{
  "n_layer": 16,
  "d_model": 96,
  "n_head": 2,
  "n_kv_head": 2,
  "head_dim": 64,
  "d_mlp": 384,
  "vocab_size": 1495,
  "activation": "silu",
  "norm": "rmsnorm",
  "norm_place": "pre",
  "norm_eps": 1e-05,
  "positions": "rope",
  "rope_base": 10000.0,
  "rope_fraction": 1.0,
  "qk_norm": false,
  "attn_scale": 0.125,
  "bias": "none",
  "tie_embeddings": false,
  "parallel_block": false,
  "init": "orth",
  "init_std_qkv": 0.0387,
  "init_std_o": 0.0,
  "init_std_up": 0.0387,
  "init_std_down": 0.0,
  "optimizer": "soap_variant",
  "lr": 0.00443,
  "beta1": 0.95,
  "beta2": 0.95,
  "weight_decay": 0.17,
  "lr_head": 0.00775,
  "grad_clip": 0.5,
  "warmup_steps": 200,
  "schedule": "wsd",
  "decay_fraction": 0.948,
  "decay_shape": "linear",
  "final_lr_fraction": 0.0,
  "batch_tokens": [16384, 32768, 49152],
  "seq_len": 1024,
  "doc_mask": true,
  "train_tokens": 123600000,
  "steps": 4208,
  "dataset": "wikipedia_en"
}
Each number is 500 + 40 x the weight over its row's rms, rounded and kept within 0 to 999. Layers, rows and columns count from 0. Numbers have three digits each. The size before them is the row's rms in percent of the matrix's.

# up: layer 2 MLP up, 384x96, rms 0.0942, rows 378-383, columns 0-95
# down: layer 2 MLP down (transposed), 384x96, rms 0.0897, rows 378-383, columns 0-95
up378 082:441404493537474462482423509578454511461576478512466481485471516578489439517513440571496456565489467470495544522463515536541458428518460463485534485521490440474485546511500537514480498523545502491503507602566461477519433467544494520542489463566545502512563554511488421484498474442495468481
down378 079:521506470481552508508500507408506483446454519538507434523523446439470606450544513441573534533542483526410449475551492500473467524450584451500523529441472461478495544514522511403453461430515485522496451496468516486506526495455488442539556499453533476451518499489540506483437504489435492464
up379 094:522518480506554554501549478473467472504495445485523522435516502508549507477516502435426520489497462402534597554485469507425491425532544515507482552486512422449519512511511495526486509448483469416444509448427459506489476485534483540586537486449517524431537497534540521488542587538471468543
down379 091:442481504452467506522419536554481539464460601559505485516460491477440430514515451499482435518479515472521453529554574500525547516454497518508486481443506494497539520501539471439514540453501503510541490533531517433467551544468422520513470479533589463561506505422552598552508464474470468481
up380 093:547508521467558449475532549556452534458443476459456528448490557405442487516563496506489506440463585499513495455571433490453476529450504512475511543607451482478506486530513516577492432465451501479506442502515497510431533449496510529561520519528447466485540526528545498489475469521491431539
down380 093:505505487483464515510504527502544469515545585494514496473540461509514484466501528442581474510526390474540541521536436485545448470512513464404566506485504562537514528589587560441524495497480544511460569535464451511489580575460521522503497498474437496515440536497493492514526487544524446445
up381 097:500473550457535545467468510494466462570562461523473533481552519455590558469499545489510490509546498412528428584524484504494509543557584568452494501471604468561497452523534516565455482531488473461599533514469465478494534509531497470457540575513504462495465447481503486535523491506496493502
down381 102:467541505502516479465552516573563495467468465431498503529466479523473472532475488543491494505441480505487479487509544509457534452503474491424520540569470533519507532430504579467506507532548508454429444538532524581440526418505554557469455466549572602484464450505542523563518459500558484479
up382 098:417413501528435508525513492443464517539508433607468482458467525464559525441519485502468514504574504548565480497476548525501473515457511568501519493516509511495470560468538510494501560426517497500497578491487439534489553529495474505478453479492489438497515561487506397438410489524481538547
down382 100:493516567521439512524416500533464496500541530466552553410529507494509529562492550494504565507549540495569485481492483476505431426447522463552579462499472445516468480571570555527494562515467499499463491549519563471539493521575515487497501519440494507533528575504510491567494505502596463470
up383 101:476532513497495461577542480545541451526426517534537502546530580444494478520533483469493442473429567450465538523540542505494485389533553489540563448457467498505533420556532515487480522456472472566469508528470497488532540422532482498552534483449489467429476452489462465451462535529516477457
down383 094:539515556489502594444477578536542568420535419481491542469445539546534517460443505454508489528518487422527478459549494528405502544469441544422474488484489513478492494477529503556434491524553500478519546469507505437412512512459484525468502465464541487513488495525506520558469472428490528458